Weights of a small GPT-style language model, trained from scratch on English Wikipedia.
Size: 8 layers, 3 heads of 64, MLP 768 GELU.
Training: a variant of Muon for these matrices, 108M tokens.
Each number is 500 + 50 x the weight over its row's rms, rounded and kept within 0 to 999. Layers, rows and columns count from 0. Numbers have three digits each. The size before them is the row's rms in percent of the matrix's.

# up: layer 5 MLP up, 768x192, rms 0.246, rows 499-534, columns 0-191
# down: layer 5 MLP down (transposed), 768x192, rms 0.093, rows 499-534, columns 0-191
up499 099:509553556575597396536520538524491521499511493348567527452508497555421459533492492485531515515599560499537456462487345532502450431489588491481417474447618573505589570553543490450469486433542494506501519426491501487430421528514510583522531437594518517525516506546470472486479569515531548566593514420551466511459544447468430493538460472500518473454551592528495510460544454518528560509471417504427392483517607567495474441540415471494453506602537451487513479494471408525502411470498538475608465541533514440444424497444532555620504503444498559532514513519507476439515533540489530433
down499 095:485497488429533432485467403515538524570514601586461456519509456456456546371494482427491527604490478515393485407435520506470467539521506474460522425489455550519583558474451509451470496581457547495472543525484454451497535495541495452417532417475546554504590500569483594509541558389473388499463547529564471478441454476488539514483522383576424556468600530630478502584557447420459559540436421512503401444512480620422480502462537529523496474533541577503432457593526516481531494529476455543555519511514464545535490551491501469570529492529515469470463448502551580519529503604487484535
up500 103:497567474537555444550511552538539460508548534510552499499579550409435442464372546480525488570479505564479535443452465467523486543493577533498448426491580337491429460506544465545579455429461512554506507540457511489546491539482427477442588544440472452441532424453518523422476547509586555525478489507524514525547427520551527389522475566471550476452524538528536437597450440449464525564511453447479480506512555422481529474540495459505397466429527449478461579466460505418512417552536424607550554493494569486547514578495465469466488496485469485457570472517500425509559541576470684513
down500 103:540501489398532516564521495513435584493498538606476559534558419459528501502448454518565494563486524410511449521543554531496610455542419430538518483486566519443490449515486525406545393465563564427487523493444533461510557471513482430485416420454483514410383536571452566495566488427530487589523554526570523563504502421532470408485524526447509514505404529446511496524518485527512501500451541498561477501493512482454467517571435545472522487431517431566446560476476460433463486580529565434522526564543431534552631530470536524532434408472499447452563603562493427447441617503539508447
up501 102:480540552502581531483503527544489575468553533463502516474446551540446513380561459445417530374486512467503463556558502458415487430498448490625492461495514504440480555491574554477490429482614459429594434422511441500480422637519510525492498542481456552509464447477435505633471537535502408507454479548500485524565516577536538539493471541544426517468619596514485582504484473506508456533516473492518545513539447451391469518512449421458435515501466512492505371492465456402492482513563598518584601482567464563447490427478434512494457571481529508447455450500502486444471552479536515482
down501 097:525546566467474516472463601554481493496485442544479360450500473550467437440497563480485538397530506447506436464586506463440515529513413535502525451579441485522516539544448533485474397431576517472562500497475391501504512564532564514517555507541536554494516503426398434493501520386496510571536509462483519490521488535508460596609383536485442437535515519469578450572494531584516435587393455560467451465467470460473490450470490468460551554527529466503471487595545486465528580543573481496432644458429523484514445428538512472438561527535511571526427561528523521602534549532449462434
up502 098:489506423513479409563429486655433485429420438450527561539443439522422501520551569475579529457409525551539492489516571548501505474501504456509494478451537471470472500574542512464467518584438474491523467515520521515576526490504475561510492542495426442570543547490457365498550495560447502470508506502501462488592389474408482453633433495475541488449508474526342509566414479604534566509528476420452558510482545507497484453548468513474499539436566488523456414502542510496511545511514465454522442529489581517476513444391589467488594444501461408554474521519543456503598537427519516587
down502 100:548465508546485398503435498472536508371475464523475548411472518455533482469453473491472482413513546499457595465484507535560539530372480513451453561466497486533469530537459539465531521539423513559506488467560510518546446507433375539537563511496506454625495552605572446575450576567550543498410532483500455422512463446518478556466574517497519550486498513511483401592557480574512399452490507580511649543546550522486448499565450508473525446415546545569500497532500479489559503517459536431484485552563454487394576437388482509510456477517416428557450563507488536465563446451474460548
up503 102:446488466559594457503534454478524408540404444531419521491513515477472533458475525418474485549439479538635520441567522513553520479486570420538538495528535461533514455486497522536480484466412461483495505648491504507527578523500476495519510518476517498475535515520571551436561512480488459600450519554348494393450404566579480447474541525462577547479353521565428526545458462519576523517419552524547482604486473446520414483476533446470437569477540508510527502489469527557475478516412509518480428534507371417473517556543380574460553511444418491570482472523554516494541535506529540544
down503 101:503466537490498454505589492521494465481458504462465597427529495511508524479466491419452543527480443518664608491495518520535520487514542547604460456573547428500499553466427504448553483379440560496504524561496459491484545447537495544512467484472562536510439481550424511495569509493486489487511568501385504492524437518559439419452593476440612521528470461603441572546473546560523531570462445441517426533461470493513479385473418472540619503492496595528511439488454501511542440574479415504531580536522418518573428537483445546414510353509501519573564524449533542527461540475523451510
up504 101:463485568424415451550593368482436445492397480467403545452468552506398481487471468542538419376421492435576513548468527432428517432546494529494514512496445412587481478434556423488467551565452490509534473530437546554507501532471492523463452492468487477454468546542500548432558511424622494512469471504490517414440499534392480511506554559544552570509563474512513642533495514517540561486540541465491502410453474591539471429439490436463490510580513505514473449483472532383494567511486403488439496593544502506454489554498510515531530549488493542446590537601527470490533547450540531483
down504 104:600448561506507393479467501581474478590451453488557461502505541502486467455521391500468466540414534509561480548556557433464546518478571641455438602465557448505522537515468507498456611506503429538473534574514475439507558552455520510480430465523463438394567496491499482488485557429565458529420527448547513453441502449504467440503415547432467485495557569580620532549436538468469470455536455448521464465482514474484474527523538491503492540516483518546513400366534387546579419524459493583476484580506522560518497541507432501545483545570553514609457561422480454537454536455505557446
up505 103:482419517477471526522414538438512516533455439550419430503480582464515487555484468514482489455594462455416478497411508562448543590441522469466496581556465506461524560536460513521469481522458479623547484505432496380499492469461532535439533421517606424509479473469546463509600485575430445593452516419525561428507462457527546654551468399461512470502567446578427541528478413512477493519500543551457428429563461560559514500485465449457509520507427522443454472524623477523506505485518441542533478445518466509607541470465587517545539494489485433524580555571533558492451425530527568525
down505 102:465458615563534510446479530524472508502456386503553487453547510526533459505500498502465470481501459471503521518434558527421524425545491412509494561567496478446554467441509551528472563563518486543461547490507527497451612496513457489543476394502527489517499512462528427462538616486569535476487440512442470585468477494501569438365510429532553548551519531530498601480490574547476454459535418536424409383545496390560474510473429454498535457472518490388346531481550548530461521537493465510591493520519417579524551540549517469444450466438542480492529534578529537424478542560542441644
up506 104:564592543538537530438482544528472519567427531490482472480477459543551464499493434443461504426440441529505435437516581459662515471370475479465526518430588470521474454511490551500424535514498553445549413489521535434468481574555515509459531501585429578514566499541536522464464478490488444518399420532483544476499439376467469480556626520547544577471521447544479518591439411477599460477492538452509462604512541487540456475507551441462559477500488421488507576453544533555428530492460490526449462533492546533538475571436444449426503544495585451442412536570524427469493456565558549510
down506 097:464527534489543406520514484498498595448484418514563546551472554485515568503496480508588491528410497462420545465439435477597495454546476517492407482541477568440533632566477526572453463556457536484394649519500557504536513349377500510520479541529553459551442459583573550427506578522568476437596476547437442520551474475492501525537469509441530435551493452511482447521480560507480479488511493456525583564517466470491508477483502464529605538521433493509487531521563478487513498386425420557557520468467367458467517516520489515479495462419477553492486442526467478524451509399576457564
up507 099:483461429447469488466479535490503561651532556540499434587539523421437453613467482534451395488494486540473455541517565507565494548527609478558457518412507512423440491557470511464545523599497541539561486503540469480563461461506460505406547590556589510469426523478527488525468453547557581586544492571575455557538489582514470559529563536441483492457559533574488433519456483564533464556522486434472531422512527471500394479502599530418501500491488511475543503532593493570497529485517490520446459498460504516439516519552459546547452490646502520537496425539474416535459461552451658500
down507 102:461554508497564503473537403433468415514505465468654506443433546583472466591533537521563571531459397444473425541485485423503476389533520587477459529534596447492533467490469519566579524376515543411464458515456489483484445560499538542560531515492581511441499482491498472489501573432503416555504511476483564490571464499448503469526429549470534556502438513536456510565441572475533487480543487468457520504504509507522534503475462490477418481402529486616493473505399510545454437462460511531509558539605574533529503517561593466538609545446503521460509337514599502427539537500467473460
up508 101:570496529516445562608543448453479431561500385451549513504428485441471450587479467516523496416471487541531470464525429501424443519545505562537556533499532516477460502487440472535568467513544514487561468476496460545398610446490465626597540485531527462450486477490470550592540550559467510586524546510554522494575518528468433494535439470534466433454419534534583555425526462524474464517520485448480475463458402498499509468477566429436507414521472538530525500492558567429540427598467450572566546489526507478620564542504482464474515587484463408545517491446528395464402435467508630538
down508 095:435470541522447451454499417424519468437572501456453444458485431386544607438524515441520451485519557519489528572533448535566521589504565511496449524478455542490458539557424590566498464535536454455434572467432434575530396526450575511510428511490451469468491514507512580567488469462428507506478521460427520585475536533496497504510511434534566472619502492464506545536517546489576485587434420395512456559478528502523486459529576524521473480465503581453501523497619497530519454474496453546492466581533603471479582429595471554549435479501580423414559539578403493531480428428500490456
up509 105:467490521467373448494545488437589408520488570518420567489435575504483420507488572525481515457562533550508477499483554525481463597551430493449628388500541484528486419512603527502483523521557561457510481526489528457421470604488523554451514489491406479526520443461503513572515534513423462496449464422467493471650530436524465501592546473532433405560527491601477486466513489547489577472475468562511516518529445421563553515421471463591436503510488481483475507474548530489521369457528511497424462498581568508443519453595450447446551459512538404474487466489484494499556511579521523402
down509 102:484547461449510594456519573512474534416512495475491527469503393545438492543515484523453467527453509479506532391474496518544471514483531534416589445588513525464500479507526424572533511592546591522535460555458468509484428444482447432515444426433461488505473405461454647536589492517494486583406550441534513538542564500502558453512567499541409533535523417493517425454501450526483525432595468567471539517466571561527491545462526605450479492495498510524417434475604505432462455495478495561437474569494558556571592507512470562551450374437509437503530446539424546469488589519492496592
up510 094:489471558544551540473491499452508483418487489574482427577543506418478538504581478525531512454513436587411458569428482506476518406604445493507496497559570544461534510612463459478456527479392572506534523502409485494519576507451492497542506467516530483545525519485593428379622587499458491553484547589489415511492376478581492489482446459525548509473586436474455508536484528502467524477514574524535477467549507483527480550502436599548569482569540478438515531500594461411535519542417534552524510476497537524503518448488500539546484539519440539576388393433628424499500496518413550471
down510 093:419484518398424427488502495540471507561436526441539501473485576505453526499489440524514507496407593534528458440552513484460441523444513461445551516502531431503487601495474425504515637567601459575366505544494554468543482497526518490452510471500490629552426473544533573467449502523568530471491483424522502538561600508579549454543513427549462476507480528587543517485468475562462479414418511439506488444580552473543514545535564452512524524477489475409427557455492408504510578457542496565520489561523552386596503471395590496544557443496454482468462547427563525558507533409486531500
up511 103:548542545563545398553465456439466419480450437496564546487504478530431505478436502492429569652452472607457486512458494530583510524540603544508527524430575547532464520467498441516524536500517486408532536552412460571396473523593464497470550499583577470534455515535517472535512449538483530580430538446429439515426445483562494550561430594589511512515452529451585478509492457523532562484517513495420492431533396518383553520468425521491413474435466429445482494518521466515527502493405527479393519531578530504467537446584528482536517540437477597450449481580509476470561529484523505513
down511 109:439507564562548498493470429460481493501480535538498551522466514588536491521484454428498499596338402497378493569540482480487546531520578508497466576559511579553451475525568468486478422560528509498566514591581488581520515445401475424423506555470493542423520410486628499639541473460491539438489426503441481563498498509493508562400495496487509390603465493430465541499456471544574494472463511499550449517528426500563535539444501546437487562459438444529454494544543507570476548464445460553519559429541507491541506472567444598504509462470428495475422490510462567455532562492542493443
up512 099:560515513393557442533563473514511457515515543476604463431458460471445445441502544481453513451509524468517511469562496587440550502427539513505525504422482465507545565585512431485528420500448578468506510537508451576539543516552566447455436517439620521558472396498460526517472515497494441439514599458477598512537494468515441482510508426353500558514428472525522547469519473460466441462487446462455482527561532441481533577460430532504460581561478518399508494529561518544546422464491466485531560426600531525517490495476646515516641603424502583548477418492469407454519473538456534501
down512 089:443531500485566461466561553476427381474545527533503460537539474461478465404527509484509569507421525521508511458488419400388461431495519497520527511543458488498494506612503599588501598421512424529389527420458552569542529506497555556551488531504519407542431358502561567478531559529449515405465569398418535540553521525527567530477533449513439443569513493509519479444543540440411498436485457517490477442638451432549526495523461473500493525572465450515459419543477498530512500504534540539558455448563533561532510586499475436466543544499539479560445473614526451469479545508444496533
up513 098:458528436559539502540558419518479524505572534460503570429453537521549455509464458575551384522480423637474552485580590459477531512535552414417493464469484477455529514442383520463470520486485438425486638460435503399586554544507465459465550493516448526481418547488500529487470475427494532505612530499437398443490472487449530497507508574489651460495501455473373500564466522470553478480499499553466477536507472494528528513483492482580460563504521420517494508540524475496508348497526496532437540466565498535518557531610509529499543457474415463545515450404583454560522467543485530544
down513 097:559517490489412472541526462398573481487607472516471517500460436493530462569502442515404500421483519482472466647513613545443529503576488553476456517584520460503571438473515505509525521537480450548558609517444469424421608487549498535478442565464501530550448487463507447501493473529626447503481468471600393520543513538528427388444409500411488454540487549547547414448490632546497506570511498505494532439473531482450521510503477499501486476475501514538514581587487489553491516526492437484369479451460523427546622514453415482473546478526523560480515506439531544458496537554596522491
up514 097:533482495444546572566500472551479401575412523482576521503480559502436479491458534469431490468406500508380542477431587469464449510568404541479480498506508490526479542459435443550545556468513538503617504550494555482476548521488467376515452571583506503493441520448526511571544477486538505504565424466335558559507493514520477613545492479472449556501532547458550479452547460435549518458551467538461495473486464456453463407529550464483481505533492487467497533506492426419596562480519519490530639503525472519427433562531603537497516397441536523440482485611500430418445578449445453513
down514 101:480540454408490494511489500447478443563470536510520517457510442509548498555516474488573556371528508604526455532531478532480486463471560419524551470549378571595455591471482519508499466437476454528468511440579409438469491535491539534609451554538490502512545471493540533529439435471531452428527474412516515576461528504463450464454559473511464472539546527538546445489529567472531488512559543378496433546456520496379485532456422519589580463488566516510585536627578554544481521439458442545550470504469511446490457436437423491478424492430477483466497535480421509413637598452555545504
up515 102:599467452578478568457523488494465471483407651528443557538415475518484483601452549457488479450537467507532502439559463483596523501502461509549486402454452454527544462521503536438511540615590454467522471462584427540534496427537548540481592495518485511574429542477491571597543481517454553565471454466529562503510535503493469464513437435484556390498456558506469429461496483556351648432476442488461527424467438436437571553433505488560463523519480511460461521532542500520492451571487506586511516445517527491493440431573564475453550495450474428514522480614500500526569445503491514471
down515 086:487534448530523539547580538467494433551512459570503486461360483427423545439497565491433487554439449512603540468448472554531382527552521459550483567560604422440482432499431433591489470477518548488556518539445474494540494549493460442455452528580500438492542537507420504553509491502455654515343509455481532425509489484479487496419565506525483490513577557443572501458502499468611489513535491502471517531469582471620504517481612525493494549520498537495477589481523591428467520506452522520462526524506551538481461533595430542534482484523465466438395454494456555514462450517477411438
up516 103:595496430528526492423526424402460529489448505617430477574479458475377427486458464450529468504428516545486428481545509570558445472600467415563554408490529465520493427500514492500497462445456559462457484451504495563517543486468583439437496503413621402490547544587469475474606443541483478540542503537453485510554465526541469467500509456580531436546515561455451517457506522557482459452540552561481440522612478504545560527402430414464519499509467472485578527482482544485584581550535592492545508502452500509527502543609546511573410535477584534584489455546446489467529450564493518514
down516 130:441456477547444527541474560572486476526537524519509511491507562455498447494511550570471477492557537434421482707446384485391535491543539448551524522584521467444519471567521562403523537543533543555443502537403448433479551431560455509518416572553488537491445466369514409509516549523565468493588463454495465480482495494532506539423500520490458494511537567482478464505524574495570535513419452448514450519440480513520415480542462466457483421410497520606475542477503544554512495509517492524525631440436412455480596482443432496498510508539481560506541484467516467438579594440504582526
up517 100:487423425528480503407553471543640440567477472521552522474533488464489543461507418513442535604513535448542511528462541519538455542462511546503479550462459498527478502471513609438404467546507535538444335554519441481475418417424570464489570491492594374423488514536464523512448516500568521544528460472516531533427418445503481489490539514524434519432414529588508575530468337592523446451570475547487511528546566567483546514522486469503521541466480520442532520540522554490616509479578509490570541431551523437498522512525490487435493559481594541506467514535501597588499481435496522481
down517 101:589514496546492498457466481589492466554502512508471384530484414538456524508456523533516523499428430424544514537491567469523491541491500593486517631524376430542445473474450437514475576556533445497466477465481466487490487439504577632509457595555580516419521494480424466410460571537526575428477482440500492475537435440562354473448570551574485535575522562551538525522440575478492466473546485481497543561402500473468547527529425493568621560504552461560489512530462501501475515487472519483412481494518510498538496434501527447410504524412564465568432444540440502580530451444582477473
up518 099:483446434517437549459445493490333475501473445426530530481437426471566469477559553451425597497497429531611456541528485521462512509565488553486453477558609506462526461497576533474436401445574487549476496591479505494431498532586454513456504500556407536488518588497431546534510535490492535525474504467501470536436490500505409473502548469657467590463480556540415574487528450488581450572428420565458508509449488587557504482451491446530483486547486492569537551528535431517480547469511513516436519388537476467495505583523531425485489427461453427550435521446539488482540509389438559527
down518 095:540566543571502497502464540479511557489517414495453494398485539560507542477516467505481472492525393483534523402442482434588542467481540494446593569637472548574585411490544470551455484408519363551535507486482489546530513460512460521481563496577440520554439472526536484383510552456480488515515585486491416510463440447562455513520389386548480470553503506467518573523457482513485510429475529434534547571502510553396523559444501466559464473462515501512589429584516593398517469530574423537557550462497462549473496512508533485493532497402456430537469568488490571384475543467547489490
up519 098:524539510428483495436455524476521511528458423486433590477475518411425495409397444482463570510577555545487533467496531639622559552626458490465473536478535452497466497536535561555464465450502427495493612550435529539530483485527530437547531559533427485502494547424386549517416502507482525500455467474445492505577467523471535457507457528524440546422428584635543532477558530532474508468492560476553471527542510544527432573586497522565519614474476530511479454484460497503516577515491501494451417459470448459581557458591432477533491457528566507569528443532435432412472540509463434434
down519 096:539521495422398452501465511522526509550427479489497564490530529488493420381488512500451473580449655527486465509546511561481557559529486557386432520519497466529447520518425465488507474459488563528462507476509464516517400414446499520553453524526356534495589558491487539497480470496619544587455515462361533496511493540516562515496508446519511578553558558533430433523580519507478494492504529583520476523437528543518474573496440543468553556396520562412569471489435530552524525543412493474593482522489486522434473514610493487399493549523567530546431442595517376524526455494508486471
up520 105:503530425487511440442430551551484564425427516481510418473492462526435529505384538493463519503489438546514466506487520516505590444497455527512498496465578472450491429453556474486547483520543480560481498568480541434438441507541541497574444562553599498522435516511531497539422531544468531501465392556545479593555514482523463516418425566524483530408482381529456601547464501436525492556449541656536514407483459445545567509492508579527493474464430604456499454528526571415562410472517485569543498453526490483393569430479440460484509482409516490561571412561500527487521514570579480573
down520 102:526556546497500484529503494513466528572497505545449358469521463452513564455416467480478486499522459466520553456524430408602493485482492501510543430479495415551508460476465446488458561447568558493479484620463482429565465500611547476464459509465462435469495472490467359432506466515568481554485431514516459489540551533477527511565491513576531447415565522486502476528476474392507411513540441436573469444448512528550463584449436563575552402528488563512575514531424589515512566517482496509553498501481505454426551349482526502579530421493613457573531440530499539571556505552566561578
up521 106:529523587506518529473533524577478443500535504467480496524411540519520541503498446459587390537542442524567458497464503469386570560462431452456455439428514510458531499567508492415461497505590481537517566440607491541473530497472468540487546512518457498612555480509466537397522454506422523429463486445421469452455494475478482495489562437497420550443519538533482535447489582583531462562513515430428481430472547607457456474506525573437473519386537403396498440459499499486571510525533465465407582573537516495557448538489549479577628443554455462580491519487588477497468536446467585575
down521 104:489569440568526453453514488505518538410491485368576519509470510466438478466429437571643520515551524545536491529554520511467472549484486486492463577501523484560477634535551502513420481506562570498529495521559419552563480467479545478369433491497340512544451387424422550502455532421536435532472515524458461476390412586532532471505480541587488528526576451491469583535443534498502505534508566464417575483573517442467557461474526467481516433497438526561513489506476518523556414538479526482504483491507537541525494537496510600471460544598493540443573498494383438557447536528493485458
up522 086:514567399596447651562536569441500612480493462569510556477439430513494447544485571495479428479562511529512522570456532457468477477433481527561480541482624567553533498503571492532460412503497450442471509489437507469533522531472470589458480426520603486521583463513526420407522462436580505527488538505492475546530488464470517351516460512517521543455543497549506481507473545458453433461446506492449453540554499482489467575501407624610450450574564500540496579480608454501502463450473482484529433513472512471607473484470499469542453528520460510496453487480654514529477439422510528542
down522 106:483516471540565444446507513430533524535400522454445597473526518485560456470504506492547523507553586508512427494504504481483471539553518548532475555488447547506515560476454456477426512509457498607462535549540467551558474611559473365410528423505563504457586527489456563506465545532518461425439471464277470533494479439425477478511451524468450515492448555530468523513438539535490458557508566490521533473540556462456570515475551455462452477578549522431478511497518480513445474551561430555575517521435504472508571510412533552519452486510463393475568597475535392493570530651511461436
up523 107:542453497548440427496467377485597471575525512491416540451548514487579531533476567544514559541561481499534471420462582430500467435425460469587453486452485497443541598528530466371544561403444510462395463581466490425493518501498504499508552482473531524548485453572455477564505485558489465517551471536527568531534517487436558498478461490553545621480456515555473448490496510490546581546376514501520498555427361528539550585402528437504540498460515477458517578461489471432554527478488494495503454543496399542514460462490608562458548556509432585449466511408460479532506526431437492565
down523 109:549586535506547477484559453451533458443509465520513471539507554394443413526404417494536543547566493478487548475511560524477506468456522477499539468488553566568522521504466507403453600428377559538472508536502536593556455501550589390553520434411485547406434481452489463484458520513510489536435397523475561514487516505498478410500450547495563517491352547518590507489531546508501625465475488499600529538407460442531495519549536555474537484465517424526587456515497477348500509444556499438436486518467480510436579424465513560498510555528462485560481551512480539611523532563477512459
up524 101:611481447615429612433524490528433534550554509458477522477499507517464529431499572515517496549511470483479459513468507505506478537494455466518500466555482476410504484516537537504458527416434460490489433551546555464395427403551532505479468560469471535510626553537432494572519467479496469525473505452515452373463533516438529504572492464525491610446600512589563512468515470558439510524540456549455453474527448436399523467449491497436396532495518530509514629444530519543484585647460601484561541377494535610519614552437479499504477517499487415529478530521477506453540525500546472485
down524 098:448474579439536571497520466440421573591438522555427564521454406514471500515535434457506466547434499568483506463423468437515421467468558527504469485458477492522558473516519500530562638452394466530425513480462406477491534426516419454486547499487591536460486546446538447434494537633490517581576462439486455456493513378475527458552546487486429494504482581473458471464546584500417540516428617484579536493569508502432622492546424554561544563482497490463481470467547526487526523513468511574471567441516498595472542457498496503501542536444524473470495605521544494416473591535549477535
up525 106:563440451516456439468533523423554572532467575425491610438462494523584517483592534524489429556519530561442482465557574400528558460456468596462557474505498527502446548486467499412535420500560486426378561475483457403490442517583440485448593448448527630473456452518469497488491439453495484556521507482475518454501522423499460519471514510511560570494528497529569582559551475557523547525505487418442531421462432563458511412434512468509509566494539470498584526448540514471481501488454501536549468660522476553524432433500416628531549519490481498499542494546501455461521576573467433529
down525 096:527552485605514489538430497490583452453501482540438537422494441482585469508491474459509535541502606607581457502505584568570436451489556429405544447542462555479436475559506556436513578537559431454475500495545516520486426468584476530512508418525460608375424459455500514554450499542485456465483524473492502516458465540410461594483597515477489437486540416565514490503535451439474625488456466391507479463448494525524525548518448473531474564507550421510577531490481573450480499498447452503465479552515459485561470540479437492481502569565488540514506618420556547448492546545353464530
up526 103:546513553457443553518545465523430566536580494463524569405517474519560482519478529553513459522438482422505499445449425554508493509441473433475544476424512498624549516531603403449392540559494466510462510508479527461519526468559417492543572338524501482484516547462460498597510518504462529434483537480474423456563505526474396492444509525434508506580429502528564504539586476469502464448477460466435483587501510481520521458435502481483532508494520578454512523407456500542650433489677473573485546470552578461472512481467494548475501550456531560526519490383545527511577556428422510492
down526 104:535470437529411495492459503521561553473503535510478489533522441469428532529526389511457507563520561498456506526379405510550485480481490522491462520513589577508547503604516519423488538460527442470508539448484532585502552457416475527468478463557455423536434478594499490519531571522492526474560518410471428478491532562593565512493536475443505546447423457483566473509534603476540443445461405538473449533457500478662487513484559454572556504444478584485564412415492615525549469419433513517464571345580479508545571524512485521529509477526521620532530451483449497477436520464454523450
up527 099:523604480437453493454499533496602487478494439498419485465456444602515473460329512518445507452484618549549569532477485477448459612515460473440511474417454537441467482459550480482448497546500597504585443546448466528513487591496501568496438589538575547515481472454457497636497519409580531465572555515571473585528467504461432474507576448580447450402404618441433516474511507525459519524560545466520563475548508479501434495548547531473556512491529544469528523490447549466522499517592454507440488469494505461525498432386536506467542534520440486579505517552537457510513452435492471432
down527 094:485469494595534522480541580520518492498534436479463485474464436594493523491421492459598517550462518534413589480580390474590449512488431533448443500568568493538500372488510539536552435515577444460475542508561456479569469439457516552520503583552487497501486560543633491509552508447415505516499488457449457474480558540551520382489494555513513410622511462416464576466496468534496521481474469514395451536505571442566527444506484457544509461630453546561449468415441496450497500421484517487496489531489532578472552463523504473534480511521511543488556524549395543548495355412514439471
up528 102:472499529480481486541487431507519528470456474462491471475515486456494505447421533416500422489498551484566441363597496520557497411500493412559448490505502351483418531538520518477435568662517626457452522575447444539574477532497519500542581529562507389442538455384508432512508551470525481505537510469526459521542497509578455566541536486448433479583507547481515470448443440482473463513505542428481538518504506547541457462558461587504470513478432443458429548597586445453504502474517530515530494510474538479557555470487507460483523409623461425493524501406497585568522450550577514416
down528 100:466364579508492455485517487518547519482484483562513456551507503445471566389462462428509495480494585491567454346564516516463534485588442481464509429507527502543410589547516509527579468524523518513472540564532503433421530463560471507523588493519428485479403427472449397432513542560596540514535479496532505464485488525505498487517543528438424556517471488475492500590444508447507522473527510513427473563420459632516608534478484600455482428529509448507468436492543561473567443610608493500522507543453530421600560505511503442499497524499500458460385591418483513472485504536441464570
up529 105:445515547501540623552422571429513423447453502414519428535532412566549525530567488465454542592558474537415508556436438496568500598468498464530559442452529498600414490432546518575459420520458409563459536450565446492460548511503505463528535474536581467540472573457521455441568429460523520460481544391540517502554466480483456508469454415496521559487524486551507469507443502417462496434449521464445463479597477502508546587456483466564446485528581494518535522502451499589508491548512566497550487560571570539501518507446483437481479633447501578540459398477490498437429616501491526547
down529 103:457483604504433507507492541421527499493478448409522448507474464484546492512432503550501462522441539535439516470478466607619492496477494582443523476460418509599457433524473441487504455513513604564534555536472515563511574492569551509519491580534477551486508493468496396395597603439472467505574554538492500570500543509484495433467417428458475562429486501590434478534448521557443454491481399493543570451565463416526530511413580554522459429549549499547519416423387501564491512566428516520615390438516499493515515534473484479504512524483504484566483613440522540459465524473487462562
up530 102:488461562503495535554593524455498417477520516475524488452492506610518451467463460486453521472470466409566471544393570519579507566485481499531487377491473507578599484562463541571571490566477550478487551526467506509488449522457524483453509399523529576618445518493422593496414572446555441576508433519482522481455505508474461478512535517503637534482600494493492421481493509536521571436515498480474496491445414424537557484468483479510456450440423389473528548489539578503571528428467523558407478456559449498500518474490529539510546581531522583478605518467501577449480535516359604530
down530 093:585467489460515594576497559507455480448454450467426484534512540547499505490540442486528413562442543586482528503545494446381500537571434515444531498402535528559397474501444533439531540483428438490593451558453537459509576566464584454554526560497541463524527627537497504472499487506471425399470604467553528586551540483475436454528561464496493534382567440619481478487526553430451494527598542494497568466501495459470486594550489480538475487483555439487509525534487516544511468408522417526442517455483553535531471523399455524509493454465397515486488529489582528552491506529393559401
up531 107:503456484435558519499522527521497391501471561434516473378522528469481448504495420424518435561535483506499502483535620582484496548529471451574637504562581512503539437518515516481516555511445525425452363575486569407432608447440480380477496516498615430488479528531533493563553417576479440469528547539491514530508594480509542546490473509465528526468585483484506582487429363564446521491509499426519419427489592518565391527501500447465501474499482468522469575447566498525497474528445469478561509518558395492514515438551539521437510550583437554550508516492526527533486495506541494475
down531 102:509437417593617458471557580507511517498548561540489573476374549551527493497442517426516565599466427465438528491483535542487523452542453504454468524570440470421536483548542526567452484499546641536517492420524507583485505442475528526416528502560464530507447530569518559490538532522477510450504461587497493379575485480485452413448567531401406552471574524468467432456573525567459445499515477433482471554517448515465491536466432480536467489487481552504383489436560527451496479472493461459483567450509458560521520543631559544478583467520396532490400444537514542491522527593479469464
up532 099:481450576434521566427572474428514553504480497509612397455530407489489477568512462398477514530509462520555432476518554535574491502509463537353485487532533465412531544435510493463529550456522471521436447585530496563471547508414421416541478536572484462460465448499593447525548434481541434520490467422468534495515447495462451541454466530505431525478466441538468575514527525486516555531483572517517418554571462442528457465545448540566454482478517442426516490430654461500565525417515543432506453509525508590423459410502583617469551505495430460502526584507501384534526467536527527499
down532 092:556578472494445565416461581503371544489498438409526480498459545610434491542481543460441508502533474449447598648488484506451461468484429459472485547438455460476461466438478564452532597530473512450512496392453499446506485499391441401474566612498517480530510564395538524594481531594550502556464581478403491589532509575421531392459486451596489521539468568536494485488481580493505462528544487478446508494503544508535489511550438551472545481478537519557545507486485494538504496503488454487537522568431568501473418461509518482529547413501455451444512553572506544518505496633566497511
up533 099:497538515507570449496539502408498497511458492518481457575458474515501500551455423466538486463512441451463594500436586549413470481605469476468447521570545564566510454463493492423450552616492451517422494443536595545604520430451478540438438496556478398536508582456431455429510470473535581452521516530475435545522482554514501519469491524530617471510470479530504577538511475463518483487536513621398583501495481550465380611499566431511551556486546461471495537536379532470506486495426535448461461603570496493573471477505496481502520553417473468454516506455470507418447593563579427538
down533 101:579448465554563546535563465420527477521461490473566509505527444452591545437535441478438436414581501481463484509438559480570496469457492466475522483489502476558433632497475566456464548528558480444432506448521456409553541439516563511484504448458488499503489595484524491499508513414352507551492532438554534430531501479522499463521497519522559495442515483487583581598472548477574455386491515556503534481459502484569510562397557527376578481479448526541444492578452557553501511519543504493555458407437498605458564499478534446405513523561457491519555367501525494609506484553489573557
up534 086:437515442495567519506538522549471479531590508483419553474456375587521525493512503476529480422515481484435561450430489521501499443435395489521478442376613513553520406554524417472511425474460465446568498519541538621528555534540459415518514452480491513481533411469456547594506538513619474456497517531491489442578611547463451513471501532526419459526478510520569437467492530566513486501489561476447468417485489543478484400496440464535457532412429614520446492569477426483469532493473538420568432579562496448535556552512514461396555477487477511548434491453582514525572426508530503536
down534 104:575550525499460511548588537469475516435396548495569500500569560501581542568551442489426459527459540517536486490470473447396510606504485594492454470592466463499536511502508550546493530506524576451520586477418516469456508479539530475471472502503538477516600495528523486496532524552430442450455496481301486429451428493489463494526507484448461519472517547521415587535429447357519563542483521501497524510444494487504491513484534511541544460494413471494519536567499531472567523489478431356445580544456558523512506559408499600515443566596504465478526379544483564453493548379511515470